{"num_hidden_layers": 10, "hidden_size": 640, "num_attention_heads": 5, "num_key_value_heads": 5, "head_dim": 64, "intermediate_size": 1280, "vocab_size": 8192, "hidden_act": "geglu", "norm": "rmsnorm", "norm_place": "peri", "norm_eps": 1e-06, "positions": "rope", "rope_theta": 10000.0, "rope_fraction": 1.0, "qk_norm": false, "attn_scale": 0.125, "bias": "none", "tie_word_embeddings": true, "parallel_block": false, "extras": ["capped logits"], "init": "normal", "init_std_qkv": 0.019, "init_std_o": 0.006, "init_std_up": 0.019, "init_std_down": 0.003, "init_out_by_depth": true, "optimizer": "adamw", "learning_rate": 0.000659, "lr_mult_o": 1.52, "beta1": 0.9, "beta2": 0.98, "lr_head": 0.00853, "warmup_steps": 420, "schedule": "wsd", "decay_fraction": 0.311, "decay_shape": "linear", "final_lr_fraction": 0.0, "batch_tokens": [65536, 131072], "max_seq_len": 1024, "doc_mask": true, "train_tokens": 1090000000, "max_steps": 11294, "dataset": "wikipedia_en"}
Each number is 128 + 24 x the weight over its row's rms, rounded and kept within 0 to 255. Layers, rows and columns count from 0. The size above them is the row's rms in percent of the matrix's.

# layer 6 MLP gate, 1280x640, rms 0.053, rows 510-549, columns 320-399
size [109  90  99  99 103 106  81 111 108 104 109 110  92  82 100 108  99 103  95 106  95 105  76  98 105  92  87 114  94  98 104 102  71 107 100 140 107  94 100  98]
[[125 151 117 133 134 103 161 149 134 115 127 165 106 138 147 115 165 164 155 155 142  80 110 122 131  94 161  84 117 153 123 140 125 127 132 124 135 114 146 111 122 160 136 107 169 105 134 122 134  96 153 162 123 120 118 154 116 132 122  84 110 134 142  53 159 138 156 156 122 110 149 177 148  86 127 121 109 163 115 125]
 [ 99 132 125 119 141 119 126 138 134 130 142  95 137  79 104 134 173 166 129 137 153 148 134  87 121 151 153 154  90 106 146 138 133 150 100 138 149  97 124 114 117  67 105 130 116 119 154 144 152 162 139 124  74  75 151 170 160 117  85 181  75 123 140 144 175 130 121 130 118 127 165 111 126 149 130 138 163 122 112 145]
 [130 135 162 126 126 124 118 159 165 132  83 144 137 128  93 118 164 141 123 129  95 107 126 136 143 114 168 142 130 155 110 125 106 133 142 154 137 119 139 132 121 111 149 124 152 116 150 154  99 144 113 129 142 159  86 124  68 115 123 172  40 159 105  80 109 132 125 133 150 117 117 104 146 158 134 103 131 107 118 123]
 [133  89 131 122 114 100 133 116 122 145 114 128  97 121 126 163 105 132 112 111 112 138 129 119 133 170 108 151 131 120 127 155 146 130 111 119 148 105 112 141  98 133 175 124 105 120 129 121 110 112 128 121 129 120 158 103 152 107 173 147 124 120 123 130  95 137 145 162 154 149 146 148 186 166 164 116 138 132 149 106]
 [122 146 146 169 115 126  99 143  84 154 125 156 143 119 143 166 127 126 132 106  78 148 106 116 122 107 137 158 142 129 121 126 172 138 119 167 112 104 136 126 131 148 170 129 131 169 139 131 153 134 131 136 125 150 115 129 105 132 157 120 122  82 188 133 165 127 146 121 122 121 150 131  93 114 156 104 103 132  79 106]
 [137 120 135 129 108 148 123 139 113 105 111 141 152 143 136 180 134 120 137  93 130 164 107 148  76 163 153  98 103 126 186 158 114 126 137 119 128 105 164  88 135 117 178 106 144 158 141 155 129 159 184 142 166 154 121  96 125 123 114 123 103 122 133 135 100 129 159 145 165 152 139  92 124 135  88 184 103 155 137 103]
 [137 102 116 152 103 151 172 144 124 110 159 134 100 139 117 142  94 150 114 137 113 139 105  82  68 121 149 149 137  85 117 117  79 148 100 113 126 134 136 142 114 130 103 114 138 107 146 112 109 119 169 112 137 142 110  90 106 171 105 122  99 182 100 101  93 162 141 138 123 120 166 122 134 132 138 115 151 142 125 138]
 [146  92 124 106  55 102 120 155 128 139 167 134 140 130 132 119  59 129 112 111 125 132  98  91 127 120 112 163 132 121 113 143 107 162 104 104 116 138 138 145 114 156 114 134 126 109 106 153 134 147 107 111 124 117 122 127 130 155 197 116 120 193  92 164  97 122 147 168  81 124 116 135 135 108 123 138 108  54  93 137]
 [141 106 173 164 103 117 119 126 121 133 138 123 111 147 145 153 163 121 117 116 122 155 102  79 108 136 119 124 140  94 123 108  82 115 136 114 187 113 132 122 134 135 122 151 169 169 107 127 134 125 128 111 161 137 116 152 114 107 136 186 123 152 128  99 159 123 142 120 122  44 173  81 112 106 152  94 166 146 156 175]
 [158 105 101 162 145 117 132  83 101 118 139 117 131 138 154 116 102 137 129 148  83 117 141 119 116 141 150 113 106 156 108 114 118 143 152 120 163 115 122 128  68 105 125 154 136  90 130 138 169 100  95 122 124 152 120 146 109 156 155 188 116 124 146  65 140 124 112 154 129 116 116 142  98 107 144 153 134 108 118 139]
 [119 122 135 117 176 120 113 126 147 121 116  97  77 115 127 133 116 141  92 146 152 138 163 136 184 132 119 141 115 139 133 111 134 109 138 146 117  56 137 152 132 142 152 104 141 143 162 102 106 135 117 127 178 113 167 100 130  99 139 142 137 127 178 109 122 109 148 155 135  98 114 165 120 117 146  91 164 108 120 150]
 [128 144 128 124  93 120 134 130 117 143 144 126 117 168 107 156 128 114 148 116 146 128  91 119 127 128 112 126 131  72 149 127 143 108 100 161 114 142 163 143 148 150 169 100 162 145 150 116 164 129 156 170 114 149 196 128 162  76 135 110 145  93 161 104  98 184 144 173 182 141 139 122 139 121 165  86 177 124 145 109]
 [ 89 113 120 166 157 120  88 168 101 124  88 115 177  92 125 106  55 113 132 108 155 135 133 103 118 136  98 125 138 151 140 117 159 135 147 174 111 107 125 112 148 146 124 113 120  96  94 104  97 146 182 131 113 129  99 126 153 110 120 116 128 146 131 134 103 127 105 107 141 184 159 154 153 101 175 112 114 115  74 170]
 [124 118  79 138 147 102 120 139 145 116 143 123 109 121 134 152 156 132 101 103 124  98 115 126 134 142 150 116  97 154 149 126 128 170 133 116 130 127 159 102 109 128 130  98 174 101 112 133 102 151 131 148 128 141  97 141 141 153 124 103 121 152 127 139 126 160 153 135 138 154 143 129 147 114 112 128 148 154 103 143]
 [154 118 118  93 156 158  99 128 110 134 125 108 128 153 141 134 124 136  99 103 152 101 115 178 107 113 123 148 126 130 163  91 180 168 175 134 155 123 153 177 121 106 131 140 128  86  97  81 126  77 168  90 143  92 147 178 122 113 153 104 141 157 138  91 128 134  93 159 103 141 157 145 137 118 149 111 172 138 125 122]
 [126 121  79 118 153  77 150 160 129  83 105 141 111 135 152 149 158 179  92 176 133 112 142 101 140  91 122 100 155 146 124 150 142 148 129  92 125  70 127 123 111 159 143 121 145 145 125 151 107 101 151  74 129 119 124 139 131 116 165 166 126 148 172 108 112 118 134 125 135  94 116  83 127 146 134 142  89 116 148 106]
 [142 112 114 138 133 172 151 121 135 118 151 156  92 156 115 138 130 105 123 119 104 150 104 126 168  88 139 142 143 155  85 132 151 148 159 115 157 144  91 148 107 133 117 148 181 119  98  80 117  93 107 104 118 125 135 126  91 166  83 153 102 141  71 126 110 145 109 100 144 142 140 145 122 162 129 134 143 103 110 101]
 [126 134  89 129 106 169 101 115 149 117 105  94 110 139 164 110 172 138 161  95 146 167 189 107 119 113 134 128 127 120 152 114  93 102  91 123  84 137 112  95 176 137 139 112 158 109 157 104 137  91 115 117 104 144 137 123 133 150 131 126 148 147 135 133  97 113 151 141 122 121 141 116 156 126 104 109 142 121 109 117]
 [146 123 129 125 121 117 132 149 127 138 130 127 153 124 133 117 128 119  97 163  64 124 151 139 126 133 133 156 100 153 115 123  94 114 139 122 176  89 129 122 145 141  86 158  89 110 143 166 106 117 147 134 141 155 125 134 146  97 101 118 124 145 132 133 155 129 108 137 156 107 119 111 119 134 146 129  94 156 112 111]
 [155 103 125 160 158 101 119 193 144 166 161 165 107 110 133 150 112 133 140  91 128 157 142 127 147  96 145 119 129 120 125  95 137 108  89 130  87 115 156 146 102 133 163  90 145 119 150 112 118 167 120 157 128 161 127 107 120 107 131 127 126 171  74 165  92 101 142 144 101 170 176 151 125 129 130 135 122 123 130 154]
 [130 146 126 167 140 108 148 139 155 125 135 161 155 137 127 162 121 131 119 198 166 141 103 155 112 100 111 119 155 144 144 154 105 152 132 169 146 107 116 150 166 136 157  96 114 121  93  78 132 128 111 134 135 141 139 125 150 167 135 121 179 126 149 115 130 142 108 133 113 176 110 114 128  80 137 133 146 126 152 155]
 [ 95 135 103 110 146 127  98 117 108  88 138 126 126 158 120 105 145 120 158 110 131 148 157 131 144 156 153 133 162 129 121 102  84 136 175 103 129 137 133 126  98  99 128 123 157 188 108 125 122  78 136 156 126 182 140 153 105 128 113 141 172  87 131  86  98 144 116 148 153  96 152 142 116 135 124  82 175 131 102  50]
 [143 143 127 109 130  75 129 139 111 146 134 138 119 174 143 108 145 102 146 110 147 146 154 130 120 145 104  87 123 118 148 131 151 136 140 120 152 107 132 118 145 168 143 140 133 117 145 120 104 128 106  95 150 130 107 148 141 117  93 118  70 170 135 144 148 130 111 159 120 135 152 130 143 180 124 127 105 144 154 115]
 [177 114 114 119 106 110 121 135 116 108  91 139 128 135 155 155 144 155 114 105 132 106 102 153 108 120 115 114 160 102 139 121 153 119 167 130 127 104 127 139 116 160 111 140 105  80 141 117 108 116 123  97 142 109 113 154 118  74 129 168 130 127 101 123 138 104 187 136 169  87 152 123 172 128 115  62 136 110 112 138]
 [164 123 151 128 132 116 119 123  90 135 150  86 123  95 131 105 129 140 121  89 178 107 121 135 140 138 141 141 152 103 153 128 130 129 159 124 127 123 131 177 170 130 161 135 127 113 127 165 159 177 110 156 138 133 124 110 143 134 143 115 115 131 119 151 134 110 112  87 120  70 141 104 141 130 126 125 130 115 137 106]
 [141 162 100 137 115 134 143 120 154 112 125 118 156 144 153 109 136 113 136 114 135 138 157 125 122  61 167  80 145 117 115 138 121 120 153 155 112 113  98 128 127  84 152 146  75 151 136 183 125 129  87 156 119 126 134 115 126 115 110 122 156 117 114  97 105 135 160 111  99 140 109 159 128 183 146  69 123 130 148  90]
 [135  88 105 155 162 166 126 116 121 130 150 124 106 142  97 198 121 132 143 106 106 132 155 107 122 110 124  90 153 132 105 124 115 138 149  95 109 125 142  95 117 142 121 108 171 117 122 132 118 123  99 162 114  95 103 127  91 171 139 115 123 162 164 111 108 131 120 133 163 140 113 150 131  92 134 106 147 137 115 142]
 [157 110 120  87 134 152 169 172  87 135 151 156 131 139  72 146 120 168 121 103 105  98 137 127 124 155 140 119 152  98  89 105 125 148 119 133 146 114 140 116 136 182 141 104  84 194 122 142 163 115 113  69 161 104 138 126 133 134 112 145 121 106 110 144 127 124 114 125 143 156 135 129 116 149 156  91 134 144 137 125]
 [121 145 117 163 162  84 106 153 131 171 160 100 103  94 135 160 115 156 109 180 135 104 155  89 112 138 146 105 120 121 121 105 109 135  65 131 123 115  63  99 132 134 112 154  97 113 124 108 150 151 125 144 110 102 146 126 101 120  95 107 140 177 140 113 106 140 110 123 145 110 128 116 134 102 129 150 162 111 128 146]
 [114 141 161 110 153 117 109 120 115 126 160 117 141 147 120 154 108  73 128  95  54 130  90 129 128 132 113 204 133 142 108 124  99 175 145 146 106 141 120 131 155 122 135 131 108 151 127 126 158 176 117  93 100  97 148 116 126 154  98 123 184  98 116 146 118 154 168 104 109 125  99 129 122 106 140 132 103 151 110 121]
 [170 100 107 126 139 102 132 155 149  77 159 187 142 125 140  85 139 167 173 158 120 103 138 105 118 146 109  92 170 126 139 166 134 133 119 123 160 111 155 103  84 130 126 134 123 121 167 108 110 148 118  91 159 134 124  99 134 130 133 180 113 141 149 117 112 160 137 147 116  94 147 170 142 122 152 101 144  65 113 138]
 [119 160 151 168 157 130 155 141 161 100 105 163 141 166 146 116  83 168 140 131 149 174 110 169 196 131 130  93 145 127 116 160 106 133 140 114 143 117 129 149 116 129 127 121 158 120 135 140 126 111 146  93 155 154 124 114 189 106 148 186 117 114 149 144 112 165 138 141  92  72 141 102 141 171  97 148 129 114  72 121]
 [124 140  89 187 141 104 122 148  98 120 135 130 144 119 132 140 143 173 143 169 135 161 127 111 131 146 206 127 132  81 118 125 147 119  93 158 120 104 140 160  83 108 128 116 127 128 123 120 125 147 105 105 101 118 144 127 126 134 129 133 140 113 108 151 143 115 132 138 105  78 149 130 161 138 148 106 105 143 134 150]
 [139  70 123 149 115 146 150 132 151 119 133 198 126 146 123 157 153 127 133  93 118 124 156  85 131 149 125 186 104 135 152 140 116 126 130 110 157 127 174 116 152 128 115  81 154  94 158  97 153 160 122 138 122 194 159  99 132 150 165 103 145 129 122 116 110 143 145 160 160 123 138 141 134 107 193 135 160  78 162 121]
 [128 116 138 104  73 159 128 125 109 126 169 138 141 107  98 101 155 115 144 115 125  63 163 105 160 159 158 151 136 112 105 101 125 157  78  97 123 112 132  92  94 148 140 130 116 121 134 133 133 158  90 163 161 123 132 145 127 135  92 139  98 121 140 148 100 154 156 115  95 106 137 126  83 186 140 140 117 145 130 112]
 [140 134 158 164 148  40 203 146 141 117 103 128 132  92 157 141 116 169  84 136 128 136 129 143 117 161 140 147 130 153  80 132 105 127 157 122 144 102 142 154 141 138 146 122 176 118 118  94 145 134 164 111  95 114 148 144 130 137 147 119 139  90 145 168 207 112 138 127 129 148 133 135 145 102 136 128 124 125 131 136]
 [101  87 135 138  88 151 133 139 169 147  81 130 127 158 126  91 140 131 163 104 107 176 178  90  83 126 126 153 127 127 121 154  95 133 154 162 153  71 136 135 130 110 140 117 149 145  82 121 139 104 148 113 155 141 106 156 141 141 173 134  63 140 119 110 139 107 155 136 108 118 118 122 110 150 146 145 156  97 107 106]
 [108 136 116 157 185 102 106 152 136 142 204 131 138 151 170 187 142 127 122 148 131 132 115 120 188 107 125  97 135 168 118 130 121 143  85 117 133 123 119 113  90 123 119 117 128 175 106 122  97 117 108 140 155 102 132 130 121 164 141 110  89  87 111 188 142 103 133 161 140 119 152 117 144 180 105 120  60  98 184 129]
 [128 134 169 127  74 128 165 170 155 139 140 156 119 161 111 144 142 143 129 114  85 142 113 161 145 117 127 149 132 140 130 172 173 159 148 114 133 109 137 110 130 153 119 144 132 105 154 100 113 158 151 126  91 143 115 100 142  90 121 108 101 110 143 101  83 142 151  68 132  95 109 144 153  99 148 181  98 135 104 151]
 [141 170 145 185 165 130 147 131 155 152 170 178 129 136 131 183 167 123 111  62 121 133 106 128 147 107 140  99 140 107 103  90 138 141 150 127 126 132 138 118 108 122 182 111 153 128 141 164  90 150 143 114 144 113 148 140  82 160 143 124 106 139 118  98 170 110 150 120 120 157 122 166 160 138 144  98 114 142 139 127]]